{
  "num_hidden_layers": 9,
  "hidden_size": 512,
  "num_attention_heads": 8,
  "num_key_value_heads": 8,
  "head_dim": 64,
  "intermediate_size": 2048,
  "vocab_size": 32000,
  "hidden_act": "gelu",
  "norm": "layernorm",
  "norm_place": "pre",
  "norm_eps": 1e-06,
  "positions": "learned",
  "qk_norm": false,
  "attn_scale": 0.125,
  "bias": "none",
  "tie_word_embeddings": true,
  "parallel_block": false,
  "init": "normal",
  "init_std_qkv": 0.0203,
  "init_std_o": 0.0048,
  "init_std_up": 0.0203,
  "init_std_down": 0.0048,
  "optimizer": "soap_variant",
  "learning_rate": 0.00231,
  "beta1": 0.95,
  "beta2": 0.98,
  "weight_decay": 0.1,
  "lr_head": 0.00495,
  "max_grad_norm": 2.0,
  "warmup_steps": 200,
  "schedule": "wsd",
  "decay_fraction": 0.814,
  "decay_shape": "linear",
  "final_lr_fraction": 0.0,
  "batch_tokens": 65536,
  "max_seq_len": 1024,
  "doc_mask": false,
  "train_tokens": 517600000,
  "max_steps": 7898,
  "dataset": "wikipedia_en"
}
Each number is 128 + 24 x the weight over its row's rms, rounded and kept within 0 to 255. Layers, rows and columns count from 0. Numbers have three digits each. The size before them is the row's rms in percent of the matrix's.

# layer 3 MLP down (transposed), 2048x512, rms 0.0879, rows 1255-1361, columns 448-511
091:099091100155142125121084136132086164108134179126130110147135117140139148139139126123119137108118138104109109173101136113120132127153138162109158057146135121139118118143150115144081128144131111
100:163107128131123159143126139162135105136129146127105118120129128101131186121105115115140097138120142152136125111113069115163125149126133168113108121142135106105123122117071138110133162144140110
092:155143151131130100123117132083082128159117150095140098136135129136099129121143160081113126105093161108089148149122137140152125167108140110118140172115145112167107146088131129090132117118085099
100:170114103107089120136091097156154144183168095150114109128117125108118142140167152135113090149130169152169145145145155156122105154111124141113150107163139173124137128111158084101132101108112133
089:179189105129086150119125134135144150144170150143139092128131113142142143125148121136119181139136106094146137149142129162122167101123161126113125138149117131123114135151175107174152126131085177
105:140167128109112125147148160130125152140139143140140188169107154143149130136087140098157120131128177148162129138100172114143144118123140139103114129143118148131106126131106151108119169101080184
096:146133191114116142151138165123140177122127138142152082103134148117143128136154146128130140141128133155115142162126132120137160102137129112132119142103116144145119128079121068113128084124151134
096:096130133115135113140156102166141122116130126132113087091144112120157130146150142145087117157094093131125138102124139083147128115083131140132112140131108117105142122138118119104171120150116111
095:134140143123123152089159116153153102169152125109099147078124106149131097141114110133106180160159117142110177112134121155123151111149115142146156186157156123099169141142152144132091102143123114
099:147096171158167114151100099140125109121134151144157186118111117127096156137124144140137153108119094120088107132138109108137102153111092152115091168157139154136138166090101135142126116121141106
097:156142137121125114108117131140124144107155135135125118146134153130134125146147113116117123158158095078175120137142117139137096097111167106095148119158154121097109098108133104157133124142107177
098:118154087135131105138125169129112135166108149092125166122133130119138090110159089099139107128087084112132158116142140130137122089153183132103141169113094089115127137130100127137129163081119105
107:165107115120111152160102104137082111140135091121119153103145131127139133116129111078149113088155140135144103115151087104146073111111119123124097103126088137071117169134140157150137142130151172
092:147105179089186092103124105125104148157126133125146140135127163126132150098119140146117123100136135124129128113161185111137154137132115169113149117154144099159113147138133163150115185095130096
097:115128129119139146091126192122136186133110117123112107121114111107116075094145197124120122131138129109055112139128125147145100106150116155156135130116128124118121152139129108154142129139151142
094:124172143143147159123107140155063113105172072133129129115123159109112106131125113107163147152103110158149126146123095112143144099149107137097133109130143150130139106111099170135084101075128135
099:109109133112130120186157098135076145097106094113159137121137144155124073111100140127119157129141179124124086108127122116139102118091117157138144118089163153085119149089096135107132161126135129
109:105164093116139140101119083147100133092156110108146128155111089152130105084151124149161136191150152163118118124143119132120092120143113114095128109145143118138134139123109143107128084113132137
102:106112139093100063147145106100098102111116113142134131129113124142127117124107132144149155136110131094180127098128148115095090124125104098154120116156144139122139109183133142131114128122122127
098:115153131127176138124110130098125110115118134129125104163125151089128090082092117130162136152119155136109146162136155127090157162208134112101116150125088103139138133146149129121108119108131117
097:104159128127116156135132164104125116179135109146106122103112106123130118107123137143120164092164133139102163143125117167087132150109120176096101121154141119140142161148170126120150127136116139
102:158112142125080109121110151089125139101103176143085126130122111126142122148116157093165125196136163113117114089110136104157157077128110114143139114141170136153118155111165104114130098138160159
104:141132123183093114143141124149103137105131107152146104091137137142131162147163125128136142130128098160115133098138113144166131091071120135089139089177128147167118108149084115149165141106128149
107:130129079175120109076148130072140114134154124115097116147153131110139132147124116127109123107117179149113126138140141078108142137151142163071143141136153117106147113122156140130141168157137164
100:099181190110121115148149168126134161109119142124104141166127145149163145118087136127135088096148097148121109151153088190133163116127107152141122140105115137163106114105146123082112142128153144
100:115087125105145140110117156160114112131142129101154139098107145160136121156117137151152141151105129136135121114095110140128144148137123151129163143143130084133083073082135122099156140114111125
102:099154163125133147065119143172116166125177087135137117088156136118143127155148093107137134122124136135157121082123073125116136125130088122146154125080095118122128155122179114128106141122132151
103:135073111131134141151098127144116145136107144137135126084172127110158133130108135129154151138115164124137102151146124075150101146128127143122095168115162140130157088121122105144160112104155136
100:135140125173121117139115134136128125069140126133146078131130119133099135077131112156132115097133120150138110128082146123122174107118085141113114115082111137110140154132150129141156143139132133
104:111084141151126154125123177116138138165178137119152156120157155140113158105136105169066141145161134188111100123130139149092123151172118139104124126126145132066121142186114152113179122089066108
102:097175117142185148087133092131127111121113118126136138137129149145124131086161085107112135159151121137165091157131127113152130123147136162141156111167158140088143146136126151114122150098135162
092:152163129115095143151180097111117125140120081102117108120126100112117133162136139143122163140125153118135196106125136128102119107160146136089143118110108145080086141109144136117127154099117117
105:144107118151147116129122119098134126110107134115153150100122125111146123147132134154119114094165146124125146071123145123136137116121157136106129100121172131094170123098105122155101117153089129
107:098121093095146138150152124144126151104119115090108165168102135146117154117110111125166157164155105138168149077130106124152135102082095143143147152116118107118127147149118136172116100125129138
100:128116146136126109140142101120107110151163141100136141096114200115120123116174146102121153130139164084112139155115108126132123132135094156154138095144138135163127145103139108159125164115104113
104:136119130161147119148106116159124101125138096096086165096144129126153132121147138097111117146070124133140137091114143113130118165105111104119125125114070090122134159161150119148106106093129150
097:151090093156121131134105158129134126108130124158107138123151129132161145189132101071137135131113147143118134136119119135126164172110095100147114138100097103126120096124109153142098187155130135
092:125084063124118118141127107080153091111087106137120109129145149085144099146172126131149087106079123194163124146107131150136144133116127134117140110123161098122119123092125118117127096151161146
098:133111113141115108114140060127084136165106144085113132150132124148124084151127108116101117125158134100146076130137150128113111131165151121136153105081141128128167117164163105182099162154130143
102:150112158129109141098125119130094146132116101115107071147100116127131128141176145142099155057101118082098170121173146087113125139108148083137120134134093126147114142139126173161149107145106114
097:165109151110083111141126103073133093103110128117131071146125137139141127080109106127126152125123132111158102124147117164139119139147097133119154117141126167148110157126148079114137126135083122
103:098094099112136112131120115131149118106111092110127143139129174151139119132117116159092076131111092160177131115112111176094125154104166138116154128147154107100096095095135090141123105081106119
093:129146117132141084109097094132145140157110069093127089145097115120093117098130113144116122104155105122107147128142125102116161165132120130091145138153132147128144181154132098087111122122109129
098:147125077118100150115124125134101090164114186122097110133121138109146134122123127129123132108143122108125110117098150124103126119166127143138139166132101152155146141114144067155147133160108120
099:045125126122114157127125109130071104138106146141107123125114193130130171114111097169118092099126146121141138153105180101141109121147140146128107160152127089131124142094132118131143150122122147
090:146175150124156155106121132131115109111122130101135141150192110152162113066134156119152149162180056111143133119162148151116114140092123114123124138150128129112088134164137140148112094113111094
094:093149136118124161130141178102123133131095138076133128177167120094104109151093104117125123116141086109131155109119117100096136123092143116140121125121146149092082130152133119124133120109086107
108:192133092145127144056140128063150140112119145140152131159092137093116110103114115130160137143149126084126165138142134119159143130119118113111117140134117124100122158135146119161121120144151107
101:119126120092130148117103120162079191103162117118135100152136117130151092143105120137119123140118118129090140116119139096091145101136131123138134154155129152128121163096156113094109093102162115
105:113111082102129122092109087111155092139170120120151105132156088183137120118112116163186125159109165131090141179167130122133140133148147113132137114108090133127120111115120125133070114142205113
110:136116154128158132087086125088149128082114074100138163123094138155126144113113138132132115124137161115161117089122119111116110127139146122120125152149106130123136102064125128124113138104131131
102:146101123179145088144118136106126094133107121170104121097107127112113117194086158151162146166140132100131138108106153115156116141110097134168111104117123125173147094147118087137099166147129134
102:135100101122094094138150166164134127106130132108172112126147149134126134144160155122105101077133099136138111112148156083105139114122080128139104155120160136147133163183136163135135119147129094
117:090134134141132133124157105139169136159103116175132114121104190103149165143171103164151087114121138148117130154118107146146138143102113129134115124162094129120167131136179151143142093138121115
089:127126168088091108114127109132103142159105090119095129108115118108111098128139135146125135135169119141142154109127140152113130103152125127113107088135125131112111115168158142075109082140143159
096:156126139112116159110130148150146122101109145153147115123143107130110076094105118125120129143109126147129122143140126168120147168148129153138122136156107122166159129164130107082117143140127133
108:093118150134145137114106140124112113122142122106128114190068112087098112149141147153135121097102138164099115157171124127150107110127125145103136128119141115097108173152122166143127133139122127
095:076128156107140135151112165120155115127165128142160135100146150101177108060158090104124139119101090084121138114152149132109136128124188164142115116145158120123156097112132181132122060111116140
106:103127143131140139104154108182141123131160143108116170123135150083120124122083096112102104157105113147146153153161119115198153119141135137165104157059149078092114114126126116119176111102153128
098:113126135068148132158124129136094139128140145136166138131150120103110150132161097154116148112119119105176128117142120104095114093147086160154100146106067133104127122173148156156113107136128147
100:126096106107148102157154152112090100140161144110111157118108096099131087109091118148110157114142148097119096146163135132121160156106131144120089097149134107133117139125123119163104126132119147
092:146143129188145119126131125109081103121172120105100162141136109118149125124109127121123180104097166109099135137158120167117112145121103128155129094134138116160130110088138115101155110100113120
097:134137076111145089094167144110120056093142101141123133100118188135114097101135144167151117101123137149127150174059092117155059133119133154150133128104126123087099094095129143140105146087148162
089:114101131124114150152136113128049152119140174131159091153112114101158088114178116055145139163113153145151127152109114121155094136111121142094084082090124136139103107145147156125119129083103115
105:129134119125135119131084131131135096100146163128092132137153122138111132102128084084107126153108116140105176091148095149134115118078094081149144161150097127146175151126131125096141131178118140
099:135140137138139160120159147149113089122149129104123145104162179163135092168120115140102108144126156117128124131120131114129166138159159114140159135131117121127102115092154147103153133107161087
092:130096094134156145111125133106144114144125156150161118102079134150078127122118093094111173121147111092160129144113091115131114117149112128104125156132110080152136128148118142145105083108092120
105:128143114114112124098145104088109130121113132163134168107122141185111118109107123133135125144128108132143133123132169092121133095170111067148120111139157083128129121165117112142126102129119070
100:128124084125115122182080138115175123119117140132107120097147109138121105176158121178127155114109163129106102174136121081144145139122138105130139119146146129143142130139104108098129074072128135
105:136123121118155130105134110127094108139112111162081127120156089173137131117104162165128089154144134165093151102082131147106111104147134130107153122153112115134157110127081093096109104130143143
111:114063133141148157103152133091116099134116115150191135134203105135146124121132160124168146132102134128124104112116168135104108131153153168170128146147136086171131134170120144146116122107191088
097:141117095071117166105155146116148180143166143145160108123148136128136107159147148165073145146076169140155125150132137136165141081144135142074103133143124115124118150078160147144136149148171130
095:133120136110097147134131106119140137133114092161156112112113133113144120140116130117180146118132145125133124106084113136126128122134174114110120133108129131131125122123150098104154120101164105
106:116143176117150075143132150149126138136165110091106155144108127122118115121143148108067143159136123112108116130077139188136156165129151175136101144072117139147120073163117140109144131120124129
110:103106069132139147116186131107138110116070149095142142105115100134172121144149146140109149119138141132158141113144123083133099089110139132142117143121125124147112125136148149106136169147117138
093:129174150122098186149145132126118099139139116146099117114106159173126091152110129133165162132129151101130121134105120126096171161120135113159120123116104097160137109142140118084115130121138156
091:137187122178073105158099129118147079101140091116147198123139127102129139108126059153102129147142114139137126117188111104119182103133146165160141128134125114144153110142104156132093153103113117
096:099123107133144113123147167123188165157144140132126142151153119075100122102137112076177172147130123076130131129147155108134110147129130162125145130121152065099111076122121140108151104063146120
099:100159152153140084112124112132117086150120142149138095139136118121135139118098112142112136160151124158139122127166110128128138105128095108115109148140175132111154056111112097120092097184107132
096:113121102129122156124110111164129148132133136119108102120121101111124169105122118125093130166143129123135106139099116131151113125142123159146111093086132088136122126127144157089124104138145155
098:130106127106107142133086148154174167092121133129130058140108138077139150162161154134153155099152177153148164130124086161103129108130102160174129144184104153105113144114126110108145067128140120
093:136114104141092108121119113141146126133091118124132126125153134120169117118126174186142100125106078166141106108096163158114157109135149127163113129104101140089139174165087124159094121092180083
099:112124110104144138127127109195104153102121116154148108178085157102111117134106104136125119124120143092187104096166129144103108134158195164111109138132198128143132165098108128125169116141166140
096:106109137138152115147117129094110113148134117114149178138116163136111110153108122132141150116161176136146095111145122123148156108117150104148123130163139176148118141149104169122094109132103077
093:127133124132148118091144148108129154136102130101119120162166146094160123122133169134127134096134111101101125142099177119129129095148120150137185092117150142119165145103134083140108128052126120
109:153142132143124133115118092140139127093125093113116120128165123119103138162107170161132117074100125138150127150132104103109148118159100149170137166108131118112098147135112119184150152157106092
092:163123098129108135133116118114128130068143138112117111154120110106159103121132146097110136133152165126101061110152126168161131083112107091098146118100106165175123127146136140125149130123127086
089:102089128134091136130104127135119123121139121127085141109155151103145118133088155138107149160128092114110103098115081154132140119083125120129145102145120148105114134123155053127139143123141165
100:111102166162089104108177098150133131139154193151171126142147115137147141149098130121154125185145095156132102115154083189158084129104133109115135111117131137136103140160101124125149113103126134
089:114100117080120150160146126101092137118147064149115127097087127148139116127117119106121129145088105114118119136128157101118129131093150105099116144135116137151147126096142129137118137114129138
096:146111127071159125102117057150134132144144106134137113094132170081138137136100082088162100146139157160113096113118145110083138087154108122156117118133102188117142128109084133110105131097115122
094:100097094127134107163133120113128137098106125143130085131146103124109129122162131147138118106158152071090127132167122126123096131129085076184120164076132095152105138091147127083154102110139085
121:148130140163157117107159126109106099148098114157116085154126133148125128145156092145152119165125067094158135174105125061135130115109073146083131097164093103145112141151141127141146137117121097
106:130143131135131091107135151153088102163104136145102104128127117092140107121112118130164115156111098154149130142133154115160154117134140141156128137153156109153095106110157151118137085113157108
110:129123074116155145083162137142139146120113145091171123134130156122105097126136108122124081098136105121128147079132187131101134127129169152111135114122140140142130144152169135177130077140145150
108:164177094159135162122101076090156119141152095136172102130118114146071142134113123163078147095131115112125137136121151133123130114133144099148080164136118104123147113119148156140138099157164149
109:107156114126164152150046178127123109098150151141123080173107138104122180157115167124130122088097145087143108115097106132167115107093145124119097126110138151141168148133140100135174091114105133
102:094114127168108140156137128094128128137124160139153141128155094121142092109123125165149116139091116160164104127144092165103147124127105095130167130114100138108120146141154114171117081135122138
094:130103114129131115087105135130163129140125125124133123130148120128131107104142129133140109097093140132150143142141111097091145146143159120078137104108095059106144128102106122145125182090092115
096:139178133124087152129133089153117130153086167103113116110150108114094172148162119067145161145122143074135130117128139143127144144125153108127176116121119129093114109098099143128151134118159165
098:117121116136176121099123141109138153123065070157107138112095146091155134137136146140193096145097125132121107118109149182137133163152149097139135133129141112157114172114130158157152157095166071
099:153106132102172132140070139105122096125168138144142126079129096169132098150096105116115109167108145116143165131095119053184160120129109093132106106143111138117174164126125129135138135121111125
089:113141128105093112129159123134173116136123113166198131161158119152105100113114117092113166154146112087132100121138111169110134127126121136110111118130144153131114123140103115109093122145124108
095:119152166116151131071125099106164143124164116119119141164120071075162115110093158116096161146122110111093206152111129148129179139150145156111168111133149142170123141116083172107122145140129125
109:177113126166166152146120223141119145130113131108152121136176150113159136124137122154164109107117084136142137140139123103163162127137141099098100161146130089161121153145125107122097166123147083
114:113120151090144102086146148121139120150104105077128145157126147109158124153135107113146136112141140101104148111119119149160160103146137115151110132154127157134156126090117131098096088099168135
100:166093135106153142119146111116085116139113096137152118102116145139147139161158154123144144135186135089126084117164142167148073125132118104135144188141137066173156119123086165100120098101151146
# layer 3 MLP up, 2048x512, rms 0.0895, rows 1256-1362, columns 448-511
101:111147126119113127077087101122137134117136131123092104130118109150107103126140075110140200098101138106163130107163082135162085115119088150131127116136139106143113133146113131091138087112146115
101:144100138151120127119114173153134152111157158151104148147096101125138160107143108093160156160125078108124157129153115142095116106117159160108126147141166135147119112184113127123093161155136147
092:115129125089134125130150140175136126091143160113130131125143148184141120153143092154117111143127156146122155116061126148120135130122172110130090109139132130196122129130109183134121179144150110
093:105128101126157145117077132103125102143113124122120161144153104117155104177145094150166116120151140114106085092093146132137123115126139196115141130135124103138155108099150174090119170091109155
099:114158139140074129121098089124110091137143101092148126166148104097144131127121148156109168146123142150123136188131092159141133095119108172109123107131148156108158147113118118084122139127088117
098:088130114174132125107132071114108142120127119115127112181124132105147124143142110078098108124122137082156131178149110099093060152102108147126131114173091141109139146123154202147143127108084115
092:176122136160152146106144175125136129147131133136110143146126141133100102136122128147089132151159114147125137129114114170144104121132132132094137109121128120138133106128115151127111145127117141
096:103111161098132125109139151146117129142111157137117132125115103119122118141132094181177125123109132097129170134191100082109066138140137131133132133157110109156094095154142133153123103124132116
095:126106143149129100081096110174097141162115105142111128075140147141156145140096114138154141142126097150122101121086150133123114144123110111122136130139153134113153129118132141117087090110112153
098:129164104116166136177150119175109117162122145109126145103126120139117133145137083143148121101114169098119179111109147099123151104107107125113146128113126150154105113145110154091135123167157130
089:125139172136073151155100140177112124131130100127152127103164158136102154140171115132122099101098106123135112070092170060145094114084114151121134106099129056110177088092114136150165177147111107
107:131129126167131122111144127121113127123117076137105097138123116164111093138134109167171135155093136142175139165142126157104118103115098115111117099107103096072148133127099145170083108159134100
089:133087152088146117114117110111153126179101145149092156151130110136176188136132121131124182140149135130105108155165129112169161160123105134092096131081132131120141100121118172114155124165099173
101:096151179177164133162094142130115095125142095150084131105175092140130057168111114149155121124142137150138079101111168139146149113119125135093130122154140114152117110106121091104125133155159166
095:135087125077133127121104111106159135133103127087132085151172140129133069136116148142130096093105121143111140129139138138134148160081146140135155105122148158145089143101166109126150139124135093
099:143171168158093122121155131139171143104151153117132136164099147130157159137176127181159151168123134081154104177148137127141138110161130151126121154098083088126142175110141131143145127167084062
114:167173117144132167101086166100150183111108175121115095145123150162139132157099108112086078137158146118098145140126165157158149138147168158116128136134138149152126140137117130115120120137138146
106:099179103154113099081131133130131138132168169122139131160106128111106122153102129178115141090112089097149078165115156113132091119129131100151166115084156148106088167136132122130105132150140106
101:161130119095069116088105118128132089139109176118163143114171123121132094110080145113187065123135114109131122117119157116120131164097098121102153172127134142168132132134099134119128128107129146
105:125139131105168161141117119164129144126111174100107154160130127147124160109123166120155150114145104074108132151100142118113145132117156145126117113115097161110142097142133172113157110124149118
090:163103186095132134125084160078115121089158117120140142161090133099126133164104148098131124166095116151126131157105100122139164109142106077163146115167128116145162147098139138147153125172106148
105:151131118149138160129123147095143114123098141125099137121146144198164082140128119171105133123127139155102149094102099152123119152124167133126145093114111121129129075094112109114110116127118183
103:109148118099144129116085104103095146111150130139128126160108119154149112147145122123124130131156137146146162110109080123095124109068112153116155150115184093108099121157107159120127154129147108
096:088128152099145119065127138095120113144173141130130176127133103117125147108138148120172125101119128153151130126125123151143177134125135150149105128146142088124117092128129094146102117143143153
096:098126113120125155157121149120097139106134167132099151138104151186138159185119144167146129129112137075123115155115121110084121136133114086129130203143088136119100130111150170107103140130143102
098:124131147115101083121118154106140116142108145129131148177129083182136088155131167145173130139135127119151139156133113118146157130097131082115140150166130075185118126133095145101102134165075165
087:138101134087111143086103104164092108114128154139155104105134145119149146105138150117133146134126128168060121140149133118104144149128133123106108206131124146144117131087161119133121143140097182
085:120128164107112125096165084136135155115129063112106151132106110097116108141122119112121138100157106114122119124106128136099164104151157089137119094146145162131115094153127115076118137175135083
101:100117146159118156129115081150139119122142098136128143124103133115187138109140155116133107099123097129162101123163134141172135078147104157114133118140158125171162178107155098134139114162130118
103:124145082140071140140147128132118152111155166082130083110117139143116170158118177097160163085110096121126124165152126160112130149093142105160122125159149087142173130141133141147111174086180133
097:079099117163087133119141158091113146133145076201074118119142098101133110142105142145102140158109123146080103115119161129133127126135103101128160167125155112067134160105087130110111129148128118
102:139166097131096122133118149137138102133161158098108137132149147138120146151105116157119128151100106130121159097125140140195074091112149104149155102166124097158104155090138133152189147128107158
119:113162073140117097155122131144134136140133128088118195079154112062106141113160140117131142166167160172105127122156178126157148130098098148117116120102146115136084124133140114126140120136165110
105:125084097154156133123145146130142093138093109091154140154102118111114105162126087104152112063146133131111154117136146106112101135154145109171137184088138138118145103160142119137125131111136174
083:151145125184161124126141106112137130152142113118113123119098138137183146126082099115094151128128143120122136142167091148132140120130104136136131112112119115112148141085114108169100155106088161
089:109092118148142129113133155147157123112136137108100141116207135080143115145103132116111114130112135119113140152110127102148102122165117137135145158108173143190154135136117128162131150146125151
093:125149188121124127124123141166057147134151147083154111145151143175068131085115078113098130140133110099122155131119067130142166118143144094125164142132078146091150134116138193123123128130107136
101:143130127115113119158142152123140180126157099149153099101143120146104117147148119100166142128147143123128130122105102139128177124125110111102112130145117132121147137122136126142154173142131129
104:133168153178208130147121138102174151118138117137117117142111117141143151117105112145175120139095099094113169165127157099115114134118170105143125140137120109115158099148108142144120162146174159
113:121134161133102156164119120134146101085099132112138163116106105172138103125097149126117133102141110161142091118100133085101144113120123138129140162122106170139148117119129137106092144087157146
101:130139125140131122154121098108132098095177148145120163117145129128149122179142128109109144126118130118124109096121104127162119152093094108143109126092119092124134175119157113122149141166136118
100:155134088106119182131072131114130143102119097117101113135112116163141117139121168162098140144145132116129130118131126160122137103132141117169042108137171117148128143136063122121139094121133092
099:140137119112087103097137097111155094161130158118098173133176125090154132129160141141137106127154127150158097124125110147154096183140133130158145150109117126099065084130141132103110122120110139
089:073146133092157163130142101124133141135150134119111138117132155123124075151171133130175160114176107138142095138114123069177084136106154128162174075118131113128130122131142101143132114097164147
126:073115184121108138168125097140123114136165114144104130120110166103129179145161166130113143155093132144169102131105151092127179108133132094116125113124135160115115112107138113130171114142135122
090:110093097116153129156124122117144090140114108169126141120112127134162111115097143121153122106132101149126130142162101124164109132089178143144132131088128107097155127144105152096136212172146139
105:102107167124093147160122141090134146113137125135100148137144166160162162127188073206133111120124129136165116073137127104125113126123123093125131163096127111125094121125136112149127120120110102
094:109149140142131099099142106143143164173103096116152105161143150115152102140093113115173173101118126135139120097122151153117144133131092121126125109153130147125122141156137116140127115100110126
113:103110088152105134148121143152107114148138085116130103099145118114115093093157101122115110116098159101122126113164132145186127147126147134119127114149141130118169122115111143146091133163146164
154:093139172134107104139140111133136111120160127136131127151180113120092111138164131111101065086113137101109114116134152107115127173118135159130138113091080142141115149143172167130189166143144080
096:109126086104138146143174078102081161135155074107128136150151155136133091107163085115100119110140125101131158193138094153150081161153138128080125140129145119129126144108092132143139149096130123
104:133116167097123069110123114126109137101127126112121186136135194125104157077143089095104176085119108134141144104148131080119143087133101127134144123131115184113142136161148134105144140120142126
110:150154126110137128151163157124135115128156167144111142164130132060088093112099156141139139157151128103111115141155112099102132114133116123122105144123088110120099151168110171113162104143134118
100:157138083120130107164137202161115098116109136158162156150180127119124107098128158080131155125128126123113100125148118130125096078154132113136172122135108082143121143133152136152117181128088131
100:094084138133112111152130130142152134141123162143129137144110106127135186177138168103119137110121125071116139162131117115169134103126109131129142081137158085142133161135162155119169155097096123
104:131134139128115052122136105130080135097115123119124133150083158128139155177150139127161133126105089135150162112125155106128139132125122136152137131109066125145096133161107157125168119182155106
092:106130104181123172152130159133123116153108115095131110114120151098149158120161129143121095092094115133089139142075129125137098099148150125090167104111120113139141141126132103155077110103192130
102:144115147119098144133110149104142115104078107146114160162126112110167165091129173100125119120129118107092125151097145146134178124173091078130136080152121144130120092137129127133163108156154131
095:129123128132112133130128144146113117098131062145134166108105113138176089102137163103126171148104171132186077143115124195159142137071117141113158113120106083094156165121103177089139104125124132
096:107138107141135136127141129113109151111146132119074173125072129166125158111137129160118139099110182121155133132096130064145131140124105152154114120161129109109067172057135101133126146124127140
093:128117103072128136150109100085111171137101118141107143077188135081170147123170121159157160118127114139190100141127113111123068119155146124100100136118176104102168118141125091116151142149136179
088:091144123171144108120091123138113100147124119128115153129132063106109126127116095073149136158114093124147138112095127137099140131121104122144139110132130134086113173107158160146091114159122141
101:073134126161106103083136100162143107135133108145142131122146097148140126143135142177162123140119113114140122101150140127117148116128115110130131107144140157071115144101104124123110120136125102
107:134132186155142113108142155129150144111098137127125120113163145160129167132134119113098114114091132144139138126066143133143112106125121141164164129114126137143125152161127133162115127153114095
100:177144123108078130091083138127148174163156141144160122143145089134163117140118107149167105166134133120115128123131131116142105135094109163121115124189137117116115130139141166156178111116134143
096:148146148123103112139124122155106177143160114126121126095123112186144156103142131137086120154113117164105132129120069121102118099113115095118132123124143102103150129153135131076131103130135184
103:152149096129130099103123074131139175113164135134127126172178135120097130196102151090146129093161137140142165138137113134141130117100156134117117131131111125088105113197131165098137133144160107
085:149100133168150123141122124134093140112081098109157148136125091159126095160120151173111106129179170138120099133132129127110129144127137149101151155179124101130135105137153150140190122114113120
105:140074099094121085119135187147155100125136156102146119091095118157151107137120110112139128095103162138156149121124108129137126118116137170110145124153170153139127078134117138095151119129127147
094:112138117129154104122140173145162121130146152137109153137077120160129132150113127115149130126133109110145157126158152115172160118152136110101140151158120163144151066157092191120145139146172110
090:173144167113117133122157144128082108093159153126156143130109107132114130141108131132141097102134115138118161117106140140123125116153127149155137134124142105138115105084099134074135145118111118
094:102111151153146125152141100133089132116107095132167165136143165118129145170134114113163133131110149115150119120110154100118129104165139143150161116081115129105143113106072093107132122156130089
104:136158141084162108132081127108119099121117109098157136136173164125134116115121109143193120139129102148106128171123143130139125165112115137156146129098142147136148174130132120160128093131162162
090:073118152120109162116128139143131152104132090123149119150119085155154118112100166084115127122169144106144104109109132127122113127150107073153136096122095168154103151144173135092116093159125133
090:108119092111159097129079162127117146118118132160114107120150109138111169156120124141182114113100087127135126079131147088117123140140185138119133116152117136169156105146123159137115118152160117
110:109133121089140148130124131155122139136113151115135123133109135111145118127132101130156132177111100118111086117106174142132148153077147094105105125115114133140154056106151141126161079113088184
096:131178149135108137150146110132062091107123149123106114157100127152139149110151147119134137113104160118127179104124137143106130119119122162161147113135165135171100098101134140153142166132110137
099:147121138116142160097112099123134177071094186132093077135105098174133163150107132102154134113128123129125141155098097131099105081130136121128128114110108106121127101123084076167143140167094116
101:112107123096122126129102153124104145129112121127136167150173090159165141130144178130068136132093089124136129097119142094113142112144102123159105108097139141152108119111124126124128109120106150
083:105156131134167106143133135130145134137086144089099123163168148121093115124151121096140157088095093162126140128169125134138111135141091111081159157082182137160122137109136140169127143125131157
091:131119140104113134097148121088116138130079111140091136097144165152152140147135131115106123136127166104112130122099121097115107107149140113170159134129131137164145177136141133137165129130135095
094:100128191156116150124151128114169110123110098142061124154147075157161133144173120106118138092106136133151097143159097145123159128159130127146076143151106133112060124146120126118141129163123135
099:152122116115129112095124122140173143166108100121119138103136117090138144160148110154089133095084132101143076166179146144166137166172135103109136099132113090123156084157144154147111132113074149
104:143128169095106122139142107172111148119161137147099133094078139150133125105116086126140124121152155145144130086161100117126128119108151121136131128180090128176116142132086159065136161114132146
107:102123136119188115119090097123119163088111109131125198134145138106141117145155154091136107114118127139153142129126137123143137132139119134168105117124121136110181091158089124132142157158150110
094:145126105113177106133144139108111113128109102086109100143119108133144155106094122141137145156121084167120143127079106112133108110105099104121148145117093136111159113142125096162166169152150118
091:143133159143122135105140098147114144135110168109084140140137158158149121147128113136153119108147107131112149112126163139149138145106118105125134127137097126148094137120128205136120121126170117
106:089118135121149114122136131147108075142078082154120120131121140165171096109149172139128126139112148140122117137123152156091103137046135150105148156146122116133132097107091079107150140125144119
093:111116153146129112129121137126159184160135147143132153103136095099104184113121125137141104120129147135140136142161131140113142149112082108088125114102126131121104115125122166124107148086118104
084:102141140130119148110131105114135119157146119136128135130095139099144136114089164116109107114187114114122150159121123123081103109165155188165116122154165142164115099115145140150093075094141089
089:100138143128111143128083155131146165155094124145130121136101100097124103129086187118099141136189124123167156156131126137112140110124154113122118147152122109100116103178098135123113177118130138
118:168167089160121121129112097127161139115137101102132084144141178150094141105126093100109101164080145133156165107137113154147116082127119148113138157113113133073134092088106136148121137115109168
099:156118126114115138140104182118094166119137123138103068113124125116111107138149135120063189153120150143086146132111119088114097167156178108196121164089169131126150090110163143131094181125148165
096:088111097166106175163133154134127122125137138124185087108156155131165082137109087113123106116133136165118147165131144115078118107114119150131130131070113089134104144075152121117144123096114159
090:142107114164134159134150210167129148107174134125199128106138073132140118115121139152111111141124122118094098105111149134165147125147147183138127130134118126126181127147114123116142168146139118
100:140134143156190127124160124132111098134081172091116119137110082118140125191156120096100126132106116099108123121155139127076110115110121112109144132144116140127131127118090157119109117191118105
094:126166091164118096124092107112161153165127153130115132094114140116136138086129102130127117121116105149148131109130099158170064080126097163116136167136139183170152132116127139133122107172152127
098:116169109130171159139109174104148172104111128126126109108126183131139100088129122131102124103075111147117145119107133095069106136122170094111105109108128108126146145129101116145124094086099118
111:086138148182096130096130140120187126093152106127106184142117067124144109117119103148180145128127060133080160154122148138137122108113122130101127118127165080142105146170103120125171097138122115
106:133104138105124158135181127146152154119109122088121128111133114129139141138113130146065103120109149102126152134126172104162110138116108132105145131129125108090119098076090179146114137152072133
087:119117157093111122173143180131137131145152125129068154169095096100067115166135110163108166130116120108165132116144132127179136195115161121147153139122127100147111114120133150097129129143123143
098:101138113116099155108157141091110144142090108133136095124120128108126151096088153113135124160130138116123136136118109141126136127136146090130138117123090070127137090144151153134160081135145174
105:121147140111140153143121106160164145128137118105116148098158117175115103153153122126125111115142114172114104147111115119128108167117106123177081185095152105064098132114103145147110146161157152
100:080132116097146122118087168121141110119161118132139146110133128143120148174155111112131115141146117170078105082142090161093106102116141099100144141145152097121118172072134129122120145135085152
129:108118126129109125169122131130173069135160135142134129094128175126101107115147157122127114154125106112135143188131148151098146130114148154151142111148106078147148144084170153126080137143086115
099:131113135121123108159105118138104136076142133150114124132141112144108119126124112110132137143170080078135130130066089131155125151145144107143118143157120112164151130129124152143087180178163167
096:110116138162166129153128157149135137127137164101092131133138148170134143180101140085117137107073099104107185126135091154136101103121115136102148144087152140107134134125139110142159162133131119